From a checkpoint of a small transformer trained on Wikipedia.
Training: a variant of Muon for these matrices, 467M tokens, 7126 steps.
Each number is 500 + 25 x the weight over its row's rms, rounded and kept within 0 to 999. Layers, rows and columns count from 0. Numbers have three digits each. The size before them is the row's rms in percent of the matrix's.

# layer 3 MLP down (transposed), 768x768, rms 0.106, rows 164-186, columns 384-479
097:498494506525464483534469527516488569523470499487469457526503504505510492492484469499513511510519494515486509514505509503503521509486481495540509532481492514463486513511480488532515523513541508490488492549487471511464519448482523515511556500469474523513493521487516541558511508539512548484
098:465451496445477530475504506500513508485469478421548521501462515502521520494500474527496495514484504520480534494515544473510520499496504512487481492495468458472466464524439504513492519523580510513546475501502512506470478460455536456480511524532501495507481483500491490480500494517539492468
101:522489487471540480465557482508476501510500488558470447504501491431501488508478473533511508513507496495510469491458482506494541518502466488519502524480518520523511501495517475521499540486478534498490480481497527540474503479475496496502504504528474505505484521489508481494509525445489512472
096:553536546489496501553502518494526488463459483500488527487481513490489520496478513500552486483491514498497491521491484525524509465475521534503525470529504516495466542513472522502533489524513463486514471487496517491507517483511517502518544474542489512505485464478492505482490504493526469498
107:502534497501506452494509523425507475505453475515508472498459536513506504521492496517485492483523497496499538484516504543469478516499504470492458511483498493473466463487498481491509447520498472496506450443452482485492515480477477532503519482537492472468492485503463528473469535529540507476
099:483524465451513504476476517493497485524476487533478490472483517508498535458488480534489503530492519512491497432495488547461493488524513525486474497537497494501499537474512494481553521498487531483510480508544500503472474504525472511507522492480475488545501504507490519548579471499514495500
101:554472484514507510500497506502523484507513500519495501491496534500487527515476462544520512501505501517490513519472487474512477487548449496560465503502504536498461493474501500511543533549494532518492470519495472535490518504480513493477470523560491519513477436503519528505504516474472552500
097:484485504490497521486484489542473507469461483508565479488479498496481499496523498516486503490450511502519542486436470514535531481498500476569526439503510516477550514485482493460516495492498498503478483500485526476495492483505501492507509526539524509485463490523482496514487520496504496508
099:477537465515496494543502513471533514473491562495523515506496451508488546500504508532472512516473469488504471566463533503536518564447531503514503499484499484514510505462564501470474477483526534447505493494448510498483504497504506507496492471514533523517482495486513496540478508484484493504
098:507504500461473493508493468499466517478509530539487543501513509483497479442502525465493475528500494494474470500497495568470524502523476479465476489520501518520499476487469517544460469455492511484472482512482475482451518474535501495468537451493504530485508488502476478542506508547482483503
096:503470488459522495528539480513464515500483449504513495484475486517516461539528497480492436485511503457479508510523473507534529499504489519480504492544473491506487530498528488516500521545498515495524514495479510478473460510447504496503521527480527507489486504523489542476488517525491499499
100:487480479490497482526524507483535509514497505461531499555502519514502527514480461463516514510498495536491475484497526528496509544491497487497506491507441474518540486474535473474518493486439477529530531495535527476514491512480492464497532498442526477499513522485447463499514477488487537513
095:531526478495498490544500471509520500514522502535491508483476501521489450492494490495436517517514480511488488528501529511490483489543507488479473536528523501481505479457497529485508498526437513527498548493464496494494523517516462469542496497502499507497495492452524483496468502512517525501
104:461490498473456500481490522484496449478478497467513478468493478555480475523485524541484509493503475535482493513547471486491473451491515486480501531495522533489505459501455489456513518511483527511489511515476515507499497494508501503493488488502503475516501536536494460488490459469494490505
104:505507494501486509554501466474492468485489516533525491498565487487514465463503467496559513470491508517501501475545508490533522505461492524516480530547529488506454491455501448498514462476526491462505507467500513525494517486507478510491472451531473490487458489512533552523481504511482509509
096:542526479471505491495492482453511532487504492520520503463537518524501501527479514528495506488481492513562518503503519495497488532511508497553465512518458510481506526510447478466507500548540455455486505525505522505498519539470525488546483462497518487506494530510497502521501485526486468521
097:462526465487521539497512520497520479503468481504538499468482459515503499453512442501545514520531549474446504535495474482530499483544463548459486521459524494494530486467491481474538509505536502480520506457474528466567495504496482518488477478484489520504492478478519524520506518534483441492
096:499466529476554490439519508489543470471505500474504435503508498516503484499502528507548486457491554502523522531527495491536502538483501458518524520496488491501494500490527531449482498517485510475518496471500477510499519511497517462539488509455503504482471500479499516484488499532467546453
096:523516504443492483509493479499471459471511562496503483541503494526499509511491483485545524514463475524523531518498482474467519474480447530512554475516489501513534508527467467456484512496564513488491499484494486478543499493529490501518495503474471507531544468488481502507548479517494490507
096:510485522512522499509493531478494511487490517474518515525504506503480499483537451502472505509510505483481472538478495471508492465487478521464520497498493478471487516505463486503548512488502529466521528495526516495467491515512452510506546455516497474517484535496544499475516523520504496504
096:473494469448488496510505515450483504447502509519474484483542443455524468539493484557546460479522484507529461513538465501524542494497523505510522484522522491510533489512522537536491498501462497495489516499526508538503553506507499487474481474532501530503484494510453502481484511473518499498
103:481470572487499488539509503485491545531501535499478529501466486516477462471553545499524515484518432488489513491527503466480490470493479534503527508508457512521478519496508475492464499508508489558503459445526476525534483503505513511436469512536553515538503479504481509480508533511483536515
101:544517513509540462552495502553467529493521504547492514467500529507512482477522470477465502456532470489506502518496480466464517535476476468534509480538529521504499506520504511517494517499546524480503521514498531482546506562480498507461502458464528530546515496494450467530475491501531486490
# layer 3 MLP gate, 768x768, rms 0.108, rows 165-187, columns 384-479
098:484536525509517495500502471453522476491487510475493496530491507506532518506528503470455483564479507483492502508480529484495503500487488572498516457515534489474504527538517509537498491431513475499468477476515489490500498570505529534467519477495526491506480502480510520531461502481470499535
097:526493473488482532514524488488468527475494524445507536492528507500506502459512502457547474491506517490461520491466519499485454473503519474507496479488536481449508480529469469508518508525506513534498507494484504526562498495509533532497443492530530483542516457514490509506473448491485535491
096:470493457543454477494528530482535519510491491484559517466480509493484520503497505470481504453497513455485506515495527514519518564517493508481488508502461519482499498443528486479520472539518517501492485529505489495471536505481483534547489485548524509544515504521494513489501482483527446472
104:440464498499485517483538527525549549527498495503502496512540498517487469515513487499500518560477535512495514535486485457513476497529464505515485485506538512481497465495498507498549489529505526488517523479419512468503521507520489523458499512525450480498494502505518481475503485494471497488
096:490490480448436498502504494538521501540479438477500494530475511514516483529525479508535507520453530498466511477495455478477504509502523539473502502473552547510505536501501489505525518498512501508497513499534489495474510467526521487469465504467508486484491487542502508518491549465495499469
104:502494535475455510463509511517470481540507513523473523524508475462458536486503516541512470507497468512457513528480507507459500481552494458536508472549481485547474440500478500502551474466520495496483483496472466518534439498518539543501485473525478469501512479487512519506508540497473522474
100:525448464492471474543508508469477470557533474547469533490512530488497454535543498485503488486479486493500493506495497512493463497502471493470500526462495490532461479496474539509531469526504505460522484454516466508561516504514518477497500472495476476478501500483542504528481546496552450478
102:455466519488526472525524497521505497444509502496526498482501479493466475501495446464474518496509489477494481484508484491478500489467485483541493518535509470532489533535496527466512484477492450482480509542511480481536513494464480474527518460481504502509500470482525501516530499510488550479
095:459514515503539486496499498546470526523550492511489529490467519523472549533462537490439546516547507502482528469527562427501526481481487498478501524530506510521510452502541523532463499534530458499477474525517527492541513466516503470497438489488470512507450538491496475477476479468490509523
097:517502494538514558540503527497462535496492518494519526519555445490483501528494503489535502520545487514516499554498482512429500514467474496495486520508480460498498477493533528479533487515522480514514449470497523539501496467561450504479496494543506503500499534531477518470479504471520502518
102:506496494496463511482502502512515511498506474525507483483514515527517502521502470496497438530507514466508516497513509502522486523526536531553500469480530485511469495460458484496545533485476491506483525505492475475509526476478509519487504502482522542525473502533535535500522455510454455499
098:489503553491476503492452528514480521514531523516488499510478514481506482490529536481527507491482510525485489470473501494459438505485505488524520513508553469500507485518552522454495459489505488488483514544445503485500502470526494514512515492529479461504496514489469548523522538476505490499
102:485514517492537507482522527479495458531476499525519501526472510493506514463502511485473473541493503532462435546463486504499451485497510513466531546529440500526514481533498509516543531514517523502510480472552515532487496463510507537547511464490508465506510534517519443479489544515519504538
102:500541536492442466460495523535502491486503445542520527513491496492524504504525472530519498534484560505523514499525512513497495482538528519549511459438464525479529501539481471525526476502531527489502497509495516476513519522479482477478487438511497531485481506513516533495461463513507494484
100:506533482536499504516463523507532504493468485536540521468515484490486491473520530472510499483504547484478527424503470499534496492512504522494539512489514533542544463487517522501540459520512518486493533526521508484497511529493517514491551494530489527462514487500533519480494506530472520479
103:496485543479524512532508494497482543517496503506445472508458508517473503472497487477489477539545498528499508491485492511462504500494501527513506495565484464538476460504503548492515475505479504454492510526500492505486545486489540497493516479472526565490490487491536485472452495513496460493
100:472505508486464505494492484537517536476491486504479481527499511494499467505483548469529480509469522525502463493504468502543473508502529513506516502475526443549513503451481475492520523502533544484509508519519541506448521459480490512528554453476482481473506543527488499489503499485523468528
099:491479496497462470526482508529495476484504484476524513479524530513466512460488534491548474536509499509439537515492506496497478519484479512493528538506474479495526513509469505456510529488487515476494505512506516535502485499502475493494501462517517535488534446495507486486506542475497523494
095:487491475478501526484485478506526496537508483534500498500480536523508460490474507445469534506529492521539493476460526488530550471465452502519567420488518455482548481517469489470480492505538511474483523463502504480525493571526503479550500523511492491500492544489543486501453488528500524533
100:504491493473502495447518507512538524510499454516466528438469500499556555464495492501495517532509496529507505539491519483486475500539476506514501497490476459481499475535521579502499533509498518499485527504492532476522412487462490518488490504502509543463532425514509527555528505461481506524
097:500498487469517520519546533481537534458491493502545523471450518542492493496469512479523492555473458514494518485512484520525447496476493532527514554483458515498558476515505485521554498560526568571467465461501517470486494460522514509503500520520543522512501501505527496524523486542500538502
102:498541444479431469442490476483517486503526466536467483495515491500496505494502524517519504527520469477495520480486478495471511500510497545529479497507465477482479513520535512473511502566547541477511501498512507489480513496515518500480536531471480445513535516481531512508543485501487462504
092:497503484478535516462477510476518473493503529492523483487493514512540488527484514485480449490533490496461499533554535514506489489493491472493533462529540509492478501519504524469477524511516508480479524479494478497474540479477483452545519513518508504504489504480440480456499493508506500466
# layer 3 MLP up, 768x768, rms 0.113, rows 165-186, columns 384-479
097:485507512509528464498469480507486516490503481477542531559467481465537468480475473515537512545476507513558533466497496549489494481510558475522482481476490501456480456525481526532481463477493497544510498555525503528493512512494542526515466516515487501463525478490533533513480544487501470512
096:467516475464528488556546484482486513490488479549502503481501499526489514487497559493473482479523455507526473499499514518569491524463538490537510557496492487487514525504496528529506521506495514522477516485514472497475492516496520535462507511536502499529475521459539512494554517450482492485
090:537483504535452519477501522492541515481490502484527536485481523475473537523500507540500466479509458496477516500541540532540476506540493478487500456497519494490504511467479502500526489509494467459511483498512463509501550515529521493517476481536461507490507511481501498502466493514528500475
112:503521529512524491513521459523469506464492478540556527482527439557502488533523539549490438554513519524494548502536503525520521487500492524496505501456524534500491455505464531499518489522500522467521510520490483515530471436537537514501507503482514511461482501536465546488497490528511513519
104:528557470542518521511457493503440498521495514525492469514517487492533514467526518503481526507485544483463497522452507505508509535515527517462517482488468489474502549513487522481505519515476525528494543519503461511495493488572466490473483523483499471525486451472528497478531518500515532481
091:517504553442501461461493517490502491447519498515531501491485507501492518500461504501494453469553512503454513477468501479473483491513515486508478475510503511511489519532503535468516506490452504473546494468480469515494452488473525531504478474490484510515490470541510493517541548495490570480
095:471464500501513510511491482510512512500483484523487500479477498489456501517479512491492498524467494496521482505503468464502517472473502464476471497508505508492493553482467498497441523534506486501493466544492495516464513481509533507500482485507521471508460553493466500505468542540494532524
098:522427502504519443507523474493538472504512515511476515503507489473462488488489486520523503505505480535476488500506506474573501483465474493522502480551494487494477485515502500533478520516500509509491495460508507529444548464448515528499510516495516535479449490471515526489524531472513493521
094:474522471479479478498485487440490501452500514486502519478507486493511524495526523519506476541513470499526502504504499576472509496502496494522480518497474530503463506469522524518528469477447510527524500499494508490454502493503515487459553470494472476500513521521507504484525500521541457466
096:507482520461510489464504498474475507507506457488509513479484525560519471517557488474498477468468567482484535466487480510496512476490544499520517527516505504494489527473499502530505538517516521476483539506470564517520497446512496494482472501490533521499434486517500522494527553529497480509
096:495491480463476493492500509477528481459512564486494525484536467540484518468520466464508512488514536511506510513531498505488501487461484545537483471491523532516531526484480484478491486482471462525552496532515471509486482454513559496486468492506507490497478542458480517513507519525498539502
095:459493491495478537497451496483494504480525495496486553487468516507524515498463448510486538534497516508505505500475474497493537523506477531540440547498488477487509468515546459469449484512516512469547529512479497501473476494496509538548503468506484534507520503462466509569523488502498484486
106:535502453494490518474496509490492520525468479530524491501537464495474554491519527505467506536524501469461536540558486478501530487509498485506507438532503496499551519534536523515485547542526526443498483506502530534496500491520528513549522497508490522464519455520489485497504511513489462497
103:479492455535445516525506529497538539464501520478527492532529522506494478514485477534543467531497496497484498516516437470472493490514468496487523434510478515520458444468449479488541485463527531534502517484464492525509503502488509475503449514488458463507504465523503505512494465530508436445
099:506518537503470532481515526542536517496490516487464504503524500462500550494471490488511505447475485514470526513489537531520514530441464536458545549484500521511478524479532523508496520529519511481480520456455515493469500534503466508480481496485509503510486464500453391490548473472468499508
106:483486483480494468489497509526441503480492490528531503561486511499518533532501474482520498486502504489460495519498465514460523513513496528482494503496490489480468462503471483491519496523542528499462490555514461514518488535497551486492510462517496506500438512464513473485446507512491484513
095:500501471507503486490476470514461557463499510501487512495500499528509504508509518458500494488538463482499494489476485487524527531500485488523515453465505440503492475433515495546496503501475493501459499493526519492491474451488492457507534473491494498489494473528502459499457513518469506524
096:541454538537532529505479526442487536508501483473458529523475503518521534492534499533508505495494479507485483503481463456465505488471499493479522478497503491527471486511541466470494492472543509523518511507466489505510498501522503490511488530555493516467497511487492512508499469503545514505
097:555507508462479458499512515494525493465521547535485499501509532560491514532489505515509464484492497519459504522500494489449434532548517516452514552517509478449465512532548524475471483437479562499498508487510467498492458462533497516506494479499503495510479510487475520542526492493541504533
101:540517499512454489481510513505486533470505478516456489501551489542537509482534484547505481507464517486530475522507509506528533468488504445505480497519484519487518504511500557493516495468518480490493498527524508521497454459506524485478532515453515503487506446503488517475538513471504448525
101:470490458517470513512494504468485508449514500464495513475493515558502461530493540472470501523491497471528490484486544491505453521478521511489536485489465496488523450521526494498566509512502520556463460494475526520487476455519517517491477522518514503511542482486505490516514488530528500477
102:472549461487493498495472460483524484497458478528523481494469490492528481520494534512510501502498496490514508489499472489525483534507517488496495554469462449464501482510521470487487515489479521484509488512459541492529549484507519498504470564481493512488511458511476500500495478471528477504